Weights of a small transformer language model.
Size: 15 layers, width 96, MLP 384 squared ReLU, vocabulary 30542, 4.74M parameters.
Architecture: LayerNorm before each block, learned positions, biases, tied embeddings.
Training: a variant of SOAP for these matrices, 358M tokens, 5456 steps.
Each number is 128 + 32 x the weight over its row's rms, rounded and kept within 0 to 255. Layers, rows and columns count from 0. Numbers have three digits each. The size before them is the row's rms in percent of the matrix's.

# layer 7 attention output (transposed), 96x96, rms 0.0835, rows 78-95, columns 0-95
112:126142090117132135137147121115154117161156158129119056120121121136086158113142114142135143205114127190164093140154134179152082186131120136135088135142080152161169093188155173190192146124162084080109122108183119155136119097065145140111128125138094095102179146148137147097172111180201188121
105:135096092107146206137129157150168124122116061077152174151093167150071210168134155167139116141161066153109140114160100152102134160109139128100130121223099096118107066148181149111072148128151137128100126160126099071159119142099122110122149105103171168069122137139119130137089119101084104158
108:143140143118148141130147160119106150125112109139096120159091086121124117163180167107135185144062168119109109130145158088149161065109200139098154089081100081123214172193158124123113115141161124152101088165172155112121137109121180124075099057154128161161149189108139094082082097120145137148
098:174171075134122181155130103129130086142137081154090102146096160195134091139130111131099152115137160137098157135114140168084123115125106138172064090094189182156120091171075082096136221112131144153173171116103126134101121139110114180108167214092110125155093111161161110160107108153120147134
102:176128068105135156168139132115170125114070142142140105128056081112140094121107178126152136100139113097182117152130119167186112097138127109137113041056119157131147080149132054118164143112119110095061143140045141128166122143150124179140133183080109094151120157137121135164089150091090145126
096:109084103140163114087140157132161115075125114116085107077131136123147153158138149149143123126133193144074163098146155209156137167126153116120139153142142127197115186124142178102110162206151103137070158162192124141142093100102157141151167162104139132135101178148094103147072190168176096091
101:195144156159138029120131159188166114098108116167069160153095122115121146182104123134134172098155105092154173155131132118174122150115129123155108112156148116122131130097173137130102087120130093062131096114108146147108133140135100074123177133162128085197195072168106116113087176110198107127
108:170097097162112161090162107140126132135130212136128105187094238141109178169146133126151160101075126115109153161127103096136152122172190070171185121179107133135163154148073113091143118157111106131147117151102081136118208104121179134150124167128126117120133113123121163130180148104112095162
106:105138103186118185170114133082135114097139132131122155139136137061056138089159088116085162127031133169086163114164111116110166112124139136111133157122150173162108109192104142163175121071101154146144126114137130143149215094137107143140131097115108128161184147132098124183119102101130087054
095:142213132101109137119120137175120118075105128162186164088189122117075128124152189168113090134139048148094129095153091120148127154168155096152148137112134104167139118128110120153149138149071154042168106158133164175089117160179145132102157102085093097104148162113077123163153148118135115069
098:128108118100112121123122118147124186088151096106156165133063140123146129172117139170127206154157099103162117085081171161092123173117188096099093104122113141104150170078090164147156129129124108148197080149149145149173155091129133128135094089155195054132083135082197129094148125166100152146
093:163133130142132116169090104128168196139182087103089116078113119141165179155144075190097212141140171123104165182090066138143152097115133116196116125107173113157162124169088151152097101093147120104082143086121124147139111132110148135080147117106129128178131140172147081178068116127088150142
108:118097167132106140099149093102164161124115096178100082082110120135100105180093136113111074123123120093177171112086084141118119105187182067114140065147133101139145114082123068155128096132133130123117095070193139138085140088105157126138165106115161186102146090140172161094123050083147119171
103:089063091138147135182162132101136091180109190110126152167070143128135144110105182151108090121136087175101127072121146180135150092116148132165100155053065140107070167099138133067169138171152140132141107137123105123147117185178106108115148088116130068105157125108080149123134163183130142163
101:139139162157120125022132099159113128128109154127121133110134093077142113119107166116154080094128156100044127101115099114163175110114083123172120079137095137157123169099097082158152112142097162174138111172067201152113146091116140158132149038171146094143084139098101112103112150144151160089
102:084178037134114170133102131161144128122112173145090159144097073148165149125081112097102119163109117091146079120172155149085128163135157052155127145117157132108183114164070099143139132159131108120121163169140101155133150116148112070135110085136144042089173164135191136168102115120162169157
096:172060114040128135086124144106100095118123121134097135136133106098130188032155163128119128084144104076104097119072113077177127124105133188167136108149139130136108140096104099148152110180117142092122097145172162072138152122126100170088135118133067128103088119137103145105144070113170197149
117:120066130167125059101126154148164143176123134113169131089121170129138186164149137164124139161144157108170132098131076199113154119129110121088166157136124137116100202125161088155142154085082141146161106125066088112126106080123132137085130139114072182122149185127084161091115114206081143094
# layer 7 attention value, 96x96, rms 0.0674, rows 79-95, columns 0-95
102:112155101146099048139141121154076088128127145181107094139198103103117087113115092130109149190110131112119098153119148166127157076119072112097128096101202177070141182082113077170145142155085121127151123147139160160066136057134143147112116155184144088138092110142103164152145115128179135131
107:128110141106132166142148108195163107125119095123161134159174133127137157102066115107144062110151119114137166068124125160108174207130074101174114155152182153126083102104123131131145120069099172141168150077132079177149166117220120098129131146102106146123179089116138173130090181135085109137
096:104126160133131149103104151103093115126125166130172151098206081076140159160121173116130083121063089118129140097180147118156135092130163121125132130190103149159100109140145162134151085141136126084079026130125132121141094044115069083105119060123151113106152138132158169074182108136125139148
106:036091138127067105093132103155106111113109104149112131118156179170136183171184131087149149209118157128075166123124144131100169144111104135068149162160109100180129132114126188164108123136120088095153106101138121121096129152200122128118075090170151138114071107120172108118208147140139129126
102:144130134127134114186156170128132139130143144096117181141128128161106109120134150066119133088154078103146133126147095051045156105192152098200079112141152101086153058148133137134162116092090141163176132191067115141080155085147137112107092106152128152124134145154166169131169128110172177164
099:113090159120089182129089088097101101202164108114165107159176174134108128122138130124123090112078125151148104112116188131086148140125142147130157158111093130188114098156089110126106111149108144177136154175158097123153124140107144189100099156123114174092112214068148121171063087150168191087
110:079140168129141062195100142121091133109123090147095129107141083151127101157143139183132110158171144143149078056110147149098124191044110165123110145114152122171059118180200119103113109110130112111090112177111176130124056081123104109148134114066141125143139148138110111141103127132143176175
104:102114137107127075149117133126119136157131120152121098168099100167188168177109120151223097103169125109171103134042158114194144145103102131109106101121130139118141162132137111064081111198169081140080148122129118122102085135137145126139134151151131127084084066144109138078156172159071182156
098:119071150111117162191125158116103133154124140092063107120056168181178128134088111115144177143136193129145112124170092149158115066086138085064119155143170137092118129090159147107073075143146071137196125114121137092148160146104091161142143154150138151123070112132171183112136107129133173116
098:169140127125174165166150064118080143188119131151182075114130139138139110097159129066099070165158160125125116130128106164145124115117079111131162149115141072132084091186143110106129100155101184090082161159143147131117137177093103130084178164105122186119161084167071086095108169124131099074
099:064094127085112098151165104083130067085052131151167155177138113129133100099135209158122066080124081124093104093147172077104178113158150084115124072123071161152080115111096110091117070084118118151133127132138124147152127074109139146152151126147104118120152136123138135114143119130213096128
107:090111105086166133123112136117145095172140110086110110112124149123088155128170102140111155144134135083088113109160202124129100127085057170125124188046092093060106124174101140112130126161128143111115110139070116123106132189175084118124120114148147140195120163037107096151171161159126179114
105:132177157167078148125151187133114153107127071108139085103121139109138100066120082098102172133124169066150118150097134099142108170150133118104090128157201142188161119150164118200089137100165115107114107096109120126057175106079153144119120145126159134075093156190166123128171090088122152085
094:144152076107145108170159123171119145094156089128129192103094138209079138150174139101070088075175083130167097146159134111116143164124137149081144157167086146104128090187133121099145125176169101165153158110110114103111065105129121159117090185066153142145152163151163091124153133112065128113
106:120108130155112111135133143092099199143113086119097136164146144181152164129106111099117130160138102151122140179093128147190154111154095146125147131174104097133086108076110098119145172123094116157130092057147096122094079114185118133101129111114137216166083164109059110116038093147134086069
101:112147188189155144094133078174124114112095134124145142104102209144131119170131099150124127137110136167185150099174140128083102098127075101087092111144120149115144132183126151095122136130193028158118128128126111230123118167143156143159119135105155150118164127145141064184108179156117141114
115:100160082092111176138107113136140126091151093143089143129094054101142070089126102123116149118116074098108130157155181080163148159116122188182131086135185099116100070117139144127129109153167165120122136118153108167101160207108130141128130112126198123122130136126178146136199114062195097097
# layer 7 MLP up, 384x96, rms 0.0972, rows 0-54, columns 0-95
097:144168109140157150137206092136131086118106143150142133110154119139118134136143117145186198178131117123098155133103130167141174142167114106138141096167164115159135132118131107173131078132168106108214190123145122095130109091065104121222110180132145147113173204214116160136138144103136105132
098:104107118128083102098092109147107069137160078097099131132098126070113106102089104130138113156087157118078116073119106107142137121097076105101134071088145085077130066076136105087142126151106104116131132082077118128102164125095063169155128151128173136144152152096159108097139070053113085057
099:052087117152129096134082121171135147142099132100137118105098121121098136128163193121118147123089147086128134090103116143118164134095125107148090133100146160026157109132188149176142172165174142158118154068136200130138160113050180150101117146123160131123109161140096147083088163084156071126
102:109094132125041150158079129140138124126095117109129150156129128142090121135175182093118119164127134087113133150149162181095164135144106039127132095086118091098144090123099158095138144153084108050142127090186158114113177121090073165138170127167109112105056146116170107065117123085084110116
085:122030112135117158068145123160127121149104092163124149124127140177111200123150127100167064098143102130121178091154085096110126157141186096160129124080119188134137129189121187132174165116144128104123120071151116145132115147156148076069136134056164130140098089111142149098141097143158084087
078:124149090147124116098129120099136138113125110052111109148155106132104104132096106117107149146136089149147048122146112144142175026131081113145133090137155152104168096090136140147094072107133101150114127183109123165199072113089093100098199112101172078146084161137119080090071143119163117087
099:131147116130145133099158205128133137146136116062147131122107130135080105086077073201153165134099087060169126098137114124088179124119128189151124100091145155147128094144083146164101123197149149134101153125124149178132108160165182140144186126147184178176159104113097141099130090092121088081
117:116112069109052155073113087102133142131101091175110101117105110118162068084116126131101103109119094144139114085148160132193139117117068083170123111106084121090144133081130099122070155137115077160163111110177112128131097099089081095148117161155100098054075141126146150152087127068099098088
083:139141165158155159068086118110167168158110092163146090091093081124068131095170076093178123119143141126131129124120188134180128179152201177130101093085109156134090118149136142144130087119087101181089104130102145133187190108164187146207108116152159158130125100149148111114134132134150089112
107:133065134126162127166148089130044148145082087166165109116107125165137162139169072158099120135155122105141135135144157114161102121115122091111141116105121168173159121126170144104157143190154091105149148139081113165178170068089128144165100150200122096051135125161106133182119182083163080152
089:102107097133080134123126148126156148168158097142068126172130148095143159116070080066117102102103095120172186079122157128080139131072101109120130135070096057134140096140112123106131123134128110180151073125162169133182094109109190094166129105129093105131107145204076181088124085105099144156
128:088100171097128136103106173156085107098145158166123184135175156172114154138148174140141106146140118124175151100175123114057130103104202119167118112082085165051167063189179136152142114098124091177152155139103123143145057122123144100137141130119138118162185126119117103130175170147135177127
106:071177195092119135087162155090122130074125111130095122189126090196137087125121167166160169123114093097095140093162129145129132172121080059184139120120067093090146074152141145130144157140087102136152148106089081088076121144140133172117167111126165173106123133120108110168133083153076165110
108:140087055184123162090196121094047103131117176209149143141197142166113151102187152144160127143192088109098135126135134139088187099109119113173198128097121150110149110132135153165163070181150134138122123096167129113132133099151129128093125146162114127161099090154116149109083090139136130141
096:154148150178119124160156086185150109166096166187107202177139163187153142111143185182182160148120167167112143106127129190125146116150111121089162126171135170139129169092169178124146158129150154151135170126163108142167161152141121152157136211149148099157124122143164111173185171114148139158
079:108153160076140142088133109100106103115139170096104111144167082078158123105125137077140091121108101115086049078117164103154110133171124143169145093151126044150154110113138178164116080130144140101064071145166174115106128112097103117166088091169148096149102117102108105061192134124174161127
092:122124183099135123154108115147124133110091114146176108098065132125121160098104124116140155145110099093098090077143144101076148138134151118154072142158134109191087114153182126169174110194106099122132153065087119105151123115203156089161144187118136123135109071088082065156111071075101174132
103:140083168194111161069092101105141127076124138166111109204134162125124070093198122145112121161149117104176144137086126139132217157133146108149161109104092149116127143128174169092113141125188089089136059113151137179102061075161121113116136140138148114106109134128112128147138137059095165126
082:132101178154128131108106139132137187110165100184099171143114201109097097089138113092108138121125104143074121158217101187141122154109155155142126131156094142117119141169143133097115181133101073143107081098080213127152112067077096133077191109142181158138138134076125133109117171125120131142
105:115095124177136112121095143135143107145114101109104133114179207137120117141192075138143193144117162118149149155145154172112110174099071103113133109044158141131186142169166153126130110155102106096152156129189179154113132106112149139174177096217144130112071128152120118103184125107099173091
102:126146058124051088175142110120151110157110133164132142150123164077155146160158102153161105103143103159104149139165128153138130103133119178140141104087124134074129105172151156100088119069130112119087122098156123080151158077163139158166066127117181170188096104153070193136093073148101119185
105:110090216147101132134180104096057153142044084132140141121101189097153121094148120139189126131202102101079156134140126151153102135116150075161161103080125127156129132124076148154148075137161104154102113110146071117084149142137115131110081170129097110113157110140154108184161106057124113138
099:076071113211143186166089135061063132102124143118164100080101093176131170150166124074138110069141124184156134054102110157104095124121127145135140115140140129148124124138177112126117159142129105123147145117127137174118148090101194100103119100147144094115137124190140065172136141127162185171
107:089100089117113127112130108155140120065085094137134108095122067147138169072117159182128186134051138179182141122126134151161151066153127101175105089163122174113114110083132085136122062088187131163127096093152120175143148103080090150139111117073129141137099106110078105157117189099120122104
090:128140172189101134075109143135123160130086129142130093082133127164095085117152150029171153151101120160149108114057104138098090140152115100103166091151125124159145105113124192115137171126068122135137172154166117071138154095138185113121180143159112125182081148121084092170095147189146161155
091:080108108102082131212139105166143087123170132119137120118131131127107070091111096147137194149166090124132178087118126123081202123131192130119134103053141170175135140130157186088167150145144098083099147107148060080121160112139148119106141151122147147117136145095069144119142137072155176088
101:098081113088105173101093120111131076099117155137141100154111166127119125118042115099127125130180192162171129146101098126125112165167127145147171099120107103156092142127140182085139161172070111116093206136137185107170122089146203102127133081174107136197106090152120080135170115114119115104
103:138184111136140068194136144126117142134129074156105059142122173107097200119156090160150130093106140150101151155094170169096146160142163146151145124188109138182137136078122123201154155141145129122087109137132145154099155143123116090114138073130101151184156157192115064175171123085076137106
107:158123137089039103111121079148134120082133203095121152124105126184128113084138100095097125104120140165129129096144101172094156102104140120106182132090146108163159087112111095051137071131145075099140132111114149090108067048142084107172158103127136096127061135086144089090105132128113159115
095:124061125142186148116107160084109113154023101144148128096096082114133108116157163120165099168140115117115119128141138118115108099120110108141058138153126161087086110081154212119128087133081172099093137172105087114086140159111176185171146132148114132101152140175152148143199111093104105093
103:167149156167126098089152094144128180095145135146170210121090162154159114134126140096138089128137095118093128106151111120105146158102175106135101093160070086101092111126096145152186138168142103116091176126147105090116095038094118149118091139128106169150061161155100034116182110130147096118
099:138173097127146142118141169103127136118104153115132148093146173115099098163184085093106137110183122097114111080135167161113173145058177129140071098080052143109115114160140138120158134088121109128083103117135095078169116067134090101122095052103182136153150153096101053147145086164129084128
118:125093042170125118083183148127094160104097122146139123138147186137096115122135050140179133204111188168102107120115162097179125121112144160156174096135147128114178157106123093138148191141163052105158131108186138116135124092068130091143118144136092157136088134097101117113125133133185086106
122:147094154134100064093143141044063124120088148089134080118138145111144142119111128140133118117102070091154123091098119147127134119098134101164154104072114168122152092105175117116108093142059054111097143115129128139031120126128106073124146051201130143146112082154138092125147079112114103120
091:135144157090108113100116128120167151132139169086156055148133131108112107104166110102114120100114100164165128169096093133147121115081143180129153174099103029136183132074116089132158132086151111173117100109127146137135095141090119077148167083099126145176157069077074082090060126141124085086
088:091143118120110139107072152111173114087120118174165157117137164089181145106184119142168099091157107172129179154080120188087083204094121058131133115187068098108104095118088091077111146120093143109109122149187130151127127087137142086148116125176126112178116163117127123152135121079166129077
110:119171091122087098114144126089144107157162097146173168177096129145098124153163242117093089167121147154154160199157079133103132089094119112132061082151159165161122125107152126157146150117170118110096158144144140153081146145063091094093095089086167138115087087148108145125148113132105086096
103:170108091126129157099196134152078075091169102139173179102176113150122110129169103158115157150141138148174126136135129110142150099121215205167139104104106094105169110113166099106183117153082153148095147095184139102121122103146149151143156091135142082071119066148097125119145068149125190122
100:157173136102232176144166161121163124179132147129128185125175147112180187146140128181129076117183125143174094162202145100096115091118188142140130112149132136155104154165151095116179137159149174141131086113089135179184107170122113121156155114112149138166145152136147131156175113131077141127
101:108120071114103113115184133149152077080154101084121105087054135093087128133181130134144128124169159098146123183107143155175139121141156155137171081125148192101053069160155130146107140123168117152152166124152146139139151106179190108102065089149160159084127152134099128059110171129148147110
079:132093186094158084119168138166111157115141146109092107162120121095103166196126161140141164116171093170135147137128142119216153215136103109171134176127097117143132115150095148160114145068100156161130216190123142106132177108186134128150120102073146168109181107132120154174105153130114135120
094:148145156091098179107140132141128195233146133082141105140052104083131111124129145106192116114178098063135150130101127163136126128133163171139200099100132112121127126113127173150140104142130120104177170147175100123098170143149091067113093159151101181111101097103105075130148098116152091085
101:118120177095171113162101055059139082127186125149087080122051139139095160118126160143158161122140145139083067137125098112078114190132105141127107080095145152102104064077096134149142072169091095098143092133183108125125087103131148099149160110132106170156124127116089160128114116136088117071
099:121116166189152192195144147115166141166112133117112103101113119143086140099149139224142100110065101093105129161205140156153104159102114089162129083133095126113137130150126146074107127158193149082168116085142069118128113140128114182158090100188116105092127129149146190121147080144099115133
090:143114144094049128146090090164093100097117172116191125116152140162142070152161102117186169085111126121106162172088090077148149117096119147167121143082140140133170115107157146138123150084146057121108180068065163116161132085183116101141176106125139117120082094089107062136115160108137121110
102:149190150111120140159130138105140108159183197155073112121122094135127158131158180173114115091116078160076133165191147144093135115150168153143166064106154168119159144120093067147151167151120160149152180145189095121131149084157166144129190084177151132154090115175110172142095137160101155128
104:188141094137157111118151149108094077224067120149143194067145130168141157121156124164138114120125122096134133186153156148107100153133126168093125163114110123114134074122113133094121073148118123125156098094068098165136092078100095110145151187153138086075139118138087130162182110084173070142
106:134210129093112138095074153094074057129133094105115159090111188144141144072081110076175076132081146106148138110158129159128178142139116170142156116163076086092147126081097129157159076110099126112122107100144132103121180138078132174133100166148136116166134176181096085168148120140139092142
133:097117101072133103088111122123123155124101079124115152102130118106110121098142170128106127140133166142117042167135120105103116135131139088161141065117112068139114121077106140133134109211085131149113120102052075195163085083114081121087072114119109095149120109137123107178125130065065062108
111:095102128125098124090097163111086128095090173165136149081125091200082124147130147137211094164177123089095087158097153153137102117148098174123201120088094116071154152168153085127213101138091118084139127109156173152138098079154088128113120167139194137118100161116149111120140129114116134105
110:076146120130079101118175167132106138169159088194139189130111112162116170143160177064083142165101094159075135116158146158156133159080109169159089116141154151117180123124195143117147141157136105113092103085109126103067128081152161172133142077135193078135133128094148122167094112126101077149
101:124122185108139155054144149096141175098122132155102101157148087123125127160108148098210148104103117152137073130144098129112126148115190174155133123097118196129127155084154053116131108138131083153129198094143085138171165091116087103102101092119131143122166093126084063117128138161106083053
077:164111126083178142187092164118110111195141117122093183123103136075108069076092105171166125156159108152110110126102160156120075159139152126115149121178117143114114113143170132184170100183118217127141156135133110170118193173141132169148116155156150162173134133140128141215121146140121166107
088:165113092047155100083145136137132112168079088149073185141079081179084144109113098097179130140111144120127174148077166116095132138146123099152128135112138110155104089093199164133158114104092132115198118135120125120090108118110175194190146130134200125108127172125087100184131117147116119095
089:166135128144101118115148098090131161143101130163164164031108131129139164158159135107187151086110162144170117160123133102172103101099133114139155139156112112097172076125107052135031144150120182182149143149182200166149143078121142095184149087111141119124124073106109144164115111124122106112
# layer 7 MLP down (transposed), 384x96, rms 0.0974, rows 0-54, columns 0-95
094:094076137164089131110167119116113106157192105158092115191139103157165115096038148134081082101102187170145138132148108133170116092203161143102174093136139142103162178124165116053146166144129151096157087135137147154113173105172080112134128163108161125117122110087134121059129145159126118152
090:132124182099130169071114125134123143108158163119146173116168108160113184128228162137093140172090109133153109106102080147100116134141132120129140139051045153091133106119134120162128119141180197123147141145160146111147130205145130110078148056111110142135154077139198095151131093142150131144
096:194151136128220100162116054160156123112191156092084107149162152154071184118162147118130163121135099137116112126141105101168149119129093051127088124110176117153137099120076107119179102183111186170139136077122070145139114123094156178153126131109102137138125142135143110161171133077104093149
114:131165154082061158162129109123113145164095098141166159062107101113078165126185152115106122085123096156090129105149130060098163136177152057146144114109087101124108148172121077084131109129110164157191156121146150166089091178061148134129059122132116091081131120150165150087143106152113128148
087:084139141162086090063135133089082127078145093136144088131131129168112136157136113110117117147104093101165132137179056114186198138130125126152150082145091088091169169084156122117084082157107167161079102137150110112159133096128078105137150091078105076149172184139150114071144151162081125153
078:129130137087121141166126107120088117088106174199146142147145112114122190126096145102128128130070151116105103125092143072159089137150129105052084142132163190120098079130102151176129183127114068087083157135167141103097089161121167189112142116179139169150150104158122202175168122113137094087
101:083043140142097128157133137079123092133193077165114123099094099127127153117101089090135111103125121094093114119118086135133070128144094127107137138141087123139102189149161115089119097082144118094170157140104101162100102147124082136191100181151147057117147129104110208162158134036146148108
109:087159109117094142075078132147146160121129084160146106089122139101118114138133136055126108167126113154136126061105081138129157170086114080067070114134181153107190088080126138114170146117079112130123069135173111088095146093166091080078139156169109164206125136160149144147118073129117121134
087:118163097087169096163134109152091136149138105191075125095122162131067072122151124070094136160092177103120132131133114136148099142129204175133167152140187093145115155177090138095179098169082048096079094099120142156168071086157134174115135155142133098158136142133094170122117134093126125128
105:123111118093104143189172098162164127074069104151119128133132092124144139104091179157178164100178145138137105128128103111087179147131148120157146159122067068144124079129076101092069162113095109111115163123092157136113101147091145091155110078172097082157200148130111080113102130217119132126
091:125150124195091141120080117166120118118142069124094110189142146116117208132110131106163125116154149133129113111142105103155124109117155102161161143119060144157131132152060081066156105108128089143095193184157158166152118154173129126154077118159126156152163088129204110057174111082157131104
118:147155157126096091159137109122178160131115130119158075113119135070174172161177107064155069163083119127142101169148166172160155147133104157134098143109120101204146147073142143102110144109168162139090110138156121032167145091157168116060080092106127144135133153190158137129097153151127115100
111:186179133185133116177170135127117178111159085064096153159204178121173126138122106115090075143089095119108180164161092219175137117103107132155110095181108139100116099101138102126154120182108127126115136113137088098146125142091121162134084093114187095095116099154136064140107148145131144120
120:110114144131148114113092163142139185185166106130085119100080097137062077108088132120105142133078173069077120069163116090133130182153142105081123108148098170122084196132130147143118117229119095076128145140135174174123133151139158169172113128098149119177084127130133142140159137178095137116
083:053138107146147083090151125176176108131121113135122143132116141066120070161119102151153115122120113148134149143106085125127135113155126131144104103107187079108075182068088107118150107076118160192141139130086122086133117105154180077101118125133088113084158112111141050124057181088099063114
067:176106206122105113127137157105146148148092125155164140129136062037114135156144111162115138100158131151146142151145139153146164108102181106152122121102115171072115105099100096100135160054124125136133089076155152106126176135155110122160157139116161239070175181133129152114133112083131136075
087:051126113141145135106053163129171123177137084072100144158076143194171115138122093075141133154107161129157078098112147154142086111109095142093137131125149138108190146171185104065104119149131127106113117108186105144160075193166136139097149146105152107130124119121112167079057109148146090139
097:121102168154135101087127147084058137143080110132071088114115100147133155146101107139117122171071170102114053094162109142107110114162075173064098087091152197153122146148129126109150101109122113159177165138117123138108140177105102105136048139117159151129138194126177198094132157112153124096
089:211097068136078115112130165150173094120090149152109160123124088044146104153173115170130128168118120061137139131131106122056153147149163096149117068075151130164155146102111094116152079154087144164088152109167128093116130143080131120108090104127109103145158151139063137201124126135113103082
104:118098190161110147147108083127094110145126144117153069149147108151180145129084154083064087153141129180157081097167137112075161155084115145061147152103149155165139083128157174198123035076137132134115114066096127152125135107133149089116136152085111116098126183106141072119148120127153101132
110:168114140144112164140061076116157089136094109186114127121120129102144093171167126199174087090101055070136177102112113148143151129152148171173129125145217067127086154143115110100083170113164110138130082112126164123083143165175138122090130154113122089136120142121168158072114113097130114169
105:120145134088130128158155076192144165135120123086152102114122134129114127195082158098083123137129092183116088151102105137117095168128093110095180181070144109151179164135143137109168137120156145126148109151174113125122083120154085134144113112127108161095168103131060172108168178061037164175
103:104046118124115105131162130117141106143065100086126118129097170145095157165135169153109093134036132138092081105161111089102119111134116132158127121083194122155142207097158144161148175148160159081124104177122112141093130109114152140115160171144162126142135091165092068044129087130080120141
094:142094115082155118122129160131124073159111109129117151117114100140156106130080098161070130179062150084137166109142131136070138107162111104076112162134106131109143150171194112128126174130100142115178120113138140165145133189111136139075186103069129138089074043122115148095092066199156131156
092:156155101140088138134105088048128151102107167079142104097164158108116173118089125142066090135122084084144148186141126137119109041106093065133146108129088136126118104162098110068045097071135136113103135099111128091090125131110076162140099148082092089100140092090111121132122147152079165129
103:151145095156127129153127129193107116124070103149100131211119162151166125171121101114136085104122160116111132142125134175111045090084103144072096138071137130118124099107201096161120140092119105132081134076147201094130183177127153091163157177166130160150124094138136142119177098130159139181
100:097135120139178094120163112113092170136169069126109146116128158102070053116085104144137090118083078107125154170154132130134085108131063170138087111105128152149084145152096138170163138177154158121139074159086081190133150146049083171164102129108131094076108129113120147178162131124078116112
112:112141136068173132111128189154087153098095156107179131176162140183106143143190145141158085116098142128093080124161133159080135180132169193148139075156081180136145134089100127102160182212122139086056117143114112137164087121104147114066117144106128152142125135123144149094144150119102144176
091:122117156107088146149118122081148111075144198146125126118093100185170165090172130119172123081128110138119144153133153038128195184096139118151128084111092136197126080066126114105122120150161109064162153128099116084117129101115174133126134152090125110134040163152132140141171132181101155135
090:156144159099100107106157056171106110099213134157132109161177142128085152133105147054108152148109141179131134157142169151149161089078117112103144210100108116120087067146133115136129155101144086118152164133168139115160181053138113147121135158098076185109076135123097096094173130151116142123
103:186155093158114106186166114135120142169150172114028139173104160100098136124127150143071121153089169139176098084088160139164109099144147163110141143147188141103146153099130055125066130131115119134171095116092194165132092153150085095147143088122139131158152126155083118119094170114068139105
107:120122110118170153123113158153085107179117148151200136142128091127143142132091140088118159124115143158119079136154101079097144081114049041149095177137160178124110148106121085100130111112141169138133100170087119155091083160139116191137103079139156091052125095123098187138152166104118095184
112:133080103148126127102142141087109129136136087192162103146119136141062177150130120139135142145133168084097149103084102106135147099129214106157124096112150137175118192108121177124142136127070096081055146139102145110151119097113155097169111198138132093058129190125074118125133092117129140210
111:146121148111113082101174133097142104139119142133178135085128100077075066120123134160103178157148134157160120154117164137172195077163190110160127113181119080144140137173132146131149094091110115141166115138184179189133133140100070138118182144179147101119075091132099089079116062116113088113
087:165131128133115129172126147195118091207117175188132165132147158216144141114180105101127106123105131159150079155103152091120114148146171086081138202089129129127113090176140129176162139133097107093145194112121124116138149192097045125144133147159135110094134128147143168186149147161148135132
090:093089072117130154147166148128144149127114085161104120138167081076137067104078111162115144124115076069112095162104091112121104110169154167079116121118181097098142181151158125133115182093147162083142143142215110187110097187134174123091095148156125130119183077142101132112081092110122117134
117:146097143125151151133067161104132134191164096129099130158057192153092178149122123137140095136157095190127131060186092179171099099132093129120131129185180076158151145117073124140091136140069153103107099154149141161127106170065154138121164054128154147146158121128110094144097106104149123143
099:111134126088200118132122185074146123201119195099098118108085169157098168125127107078115134106144123136146085163118154119135097205133086085130152149147165096173127064181083126100091210108123170113129121149099125131132121174108105135168164149142086161096135160163102189127162137128114102136
090:187182133166126108126071123160152117133102186177104153147124161070127175114106182120164076111079146096097121176106104107155120157145111136159120133186177087113087132120137118140158173110151114117111108133154113056139128120110122115130142129164070202125122118176187062130102155119155206131
107:100142070117099171149137112116130137102181131128127081150138095150101143181164168171116145111090152076168179175049155137095149069176147151108167123147150072099100123174102157102153130133142096095175076077166129132165083124069133122139119103152106185096119119172130104117148116172150192125
081:108145107174119181121125112081115134134110195153187117104137127170161097101157091121107124191118158080131122139143118157060115113110179165114075099153153143145120115160152116125152120160177100096140047118154128146158122167050174119108136165189105086158076166114138095131147094128165164192
103:064136152095113142176141139141121127142092106092113119136127118131152126122176135101155111064147105113089187169144089134108125155150141104157118125125130058125146095144097176139112102172124137145128103109030106102104158140134069121101128229183142172158152189195110121106201144106103123140
109:154107119145102135155155128159116123092125142155081177118103141140078098065119093142154109107125174123122174148145187119102155134177194112105152129123089142076079157073131097115107144101126131104100145153109153069118074115105168142176043128184136160073139136144158118163160169183110194171
111:180122070134156134134162106192056091115126127205199168128131164154180131093107101102123170122171142083146120173110092125152155077113126141104121132162145142135106124072123103134144121057162133145080096106139146112123154094168149052118111159117147155151150124132049110180168116118134127171
088:132153099116171156112134185116146080090136120110117149134107125104129238150062189139056099115131145100088111098146125133173131104135151073120173208184061117175154154130083160100116134175151133110078146168159134074099131119116133148175107132096162121151131139094115139133117131116134160168
106:116097121122192134120165145123026120182126145148090140111090126132110140116106116154112137150083143118163087132159130129111118114132127149116121043093110110122102137213140134164085099163105156106121094151115118190114133101125122113137102129109185131093126106110054200086059071166179123163
106:118107134126094110157126113092158145054155132151092136106135105112112186158182174103083109101082132148087161100148117115123147112107128062130185101147128133124145121111104094112159083210099125104118125174046120074110134145159163115150155158138112160133095172063111167135148127170115207070
099:092075109177148154197113071093182159111113136132119144150121066145130148089150125125069136035056147120143141163131118146095150110183091130101088088138115142102139047129153083077135146103125120111126117125101074185116134145158120147151161106132125145135105148102169142102112155205134175132
112:171111069130109094151107122150119085122055070127161095136166123129094120187191091113099162145182116149086135180109090118139120119040165145123098131138134131170097098179155112101135088148122138163148176112119140144106156115111104164154186180195152078139064122096165117137132107122170109127
107:117144145118148129151157092137149086107130150072129116154107193107121077110096061121149142137099163162122071131109123199124143110158151147175055164131087145156126095155132110190106146161126154155101126167145146192182147180127163167193133072155106160122154146128130119140088112068110056147
108:121150132132151151126152160162122085139184114152069181119113140139138128047190171106165158087133097162157071095106189120130130113165127155118181182083089144165151113136090142121124144100129118130151165137090168163114097164143043120130120165088153065141054102095133125147145125148182108115
105:088088186135137181114133154144161175123145088137130112147118129152139154118124105089169125158150163103152066117094100159128130191094109170145113191130119155135130115138139140117114129123160193123114205142104059138173163113152071102115084059111156174117190094134132135206170155160157141166
083:143134146141101120142176108105172156145139078136148140119158168195157097152146150111136166102145175118120144117164180150093152127166149129134129088115138187178179190110162085152167070165144143113106149143121130128088118112106165105068171171104139082115120155115092112093080057224165118138
091:112110117099176089187179111124093079092110125091150187121118181144156115129175126117091144104165202086121164149145098115142157109116147135094147185105103095093101130133096154105110127158100110064127082145151137110116091098087165109177095166215107090168152088132142141098136157128191084151
092:133126158104138052168126155129153128116139145185088130084162121080099141111139149155063085144085130142133110136148110163125147125167074093167093160138109129074090127096114108127164140214076105176120100124107054108095124180159096067116092133170148142117113169134093148097121069118128136060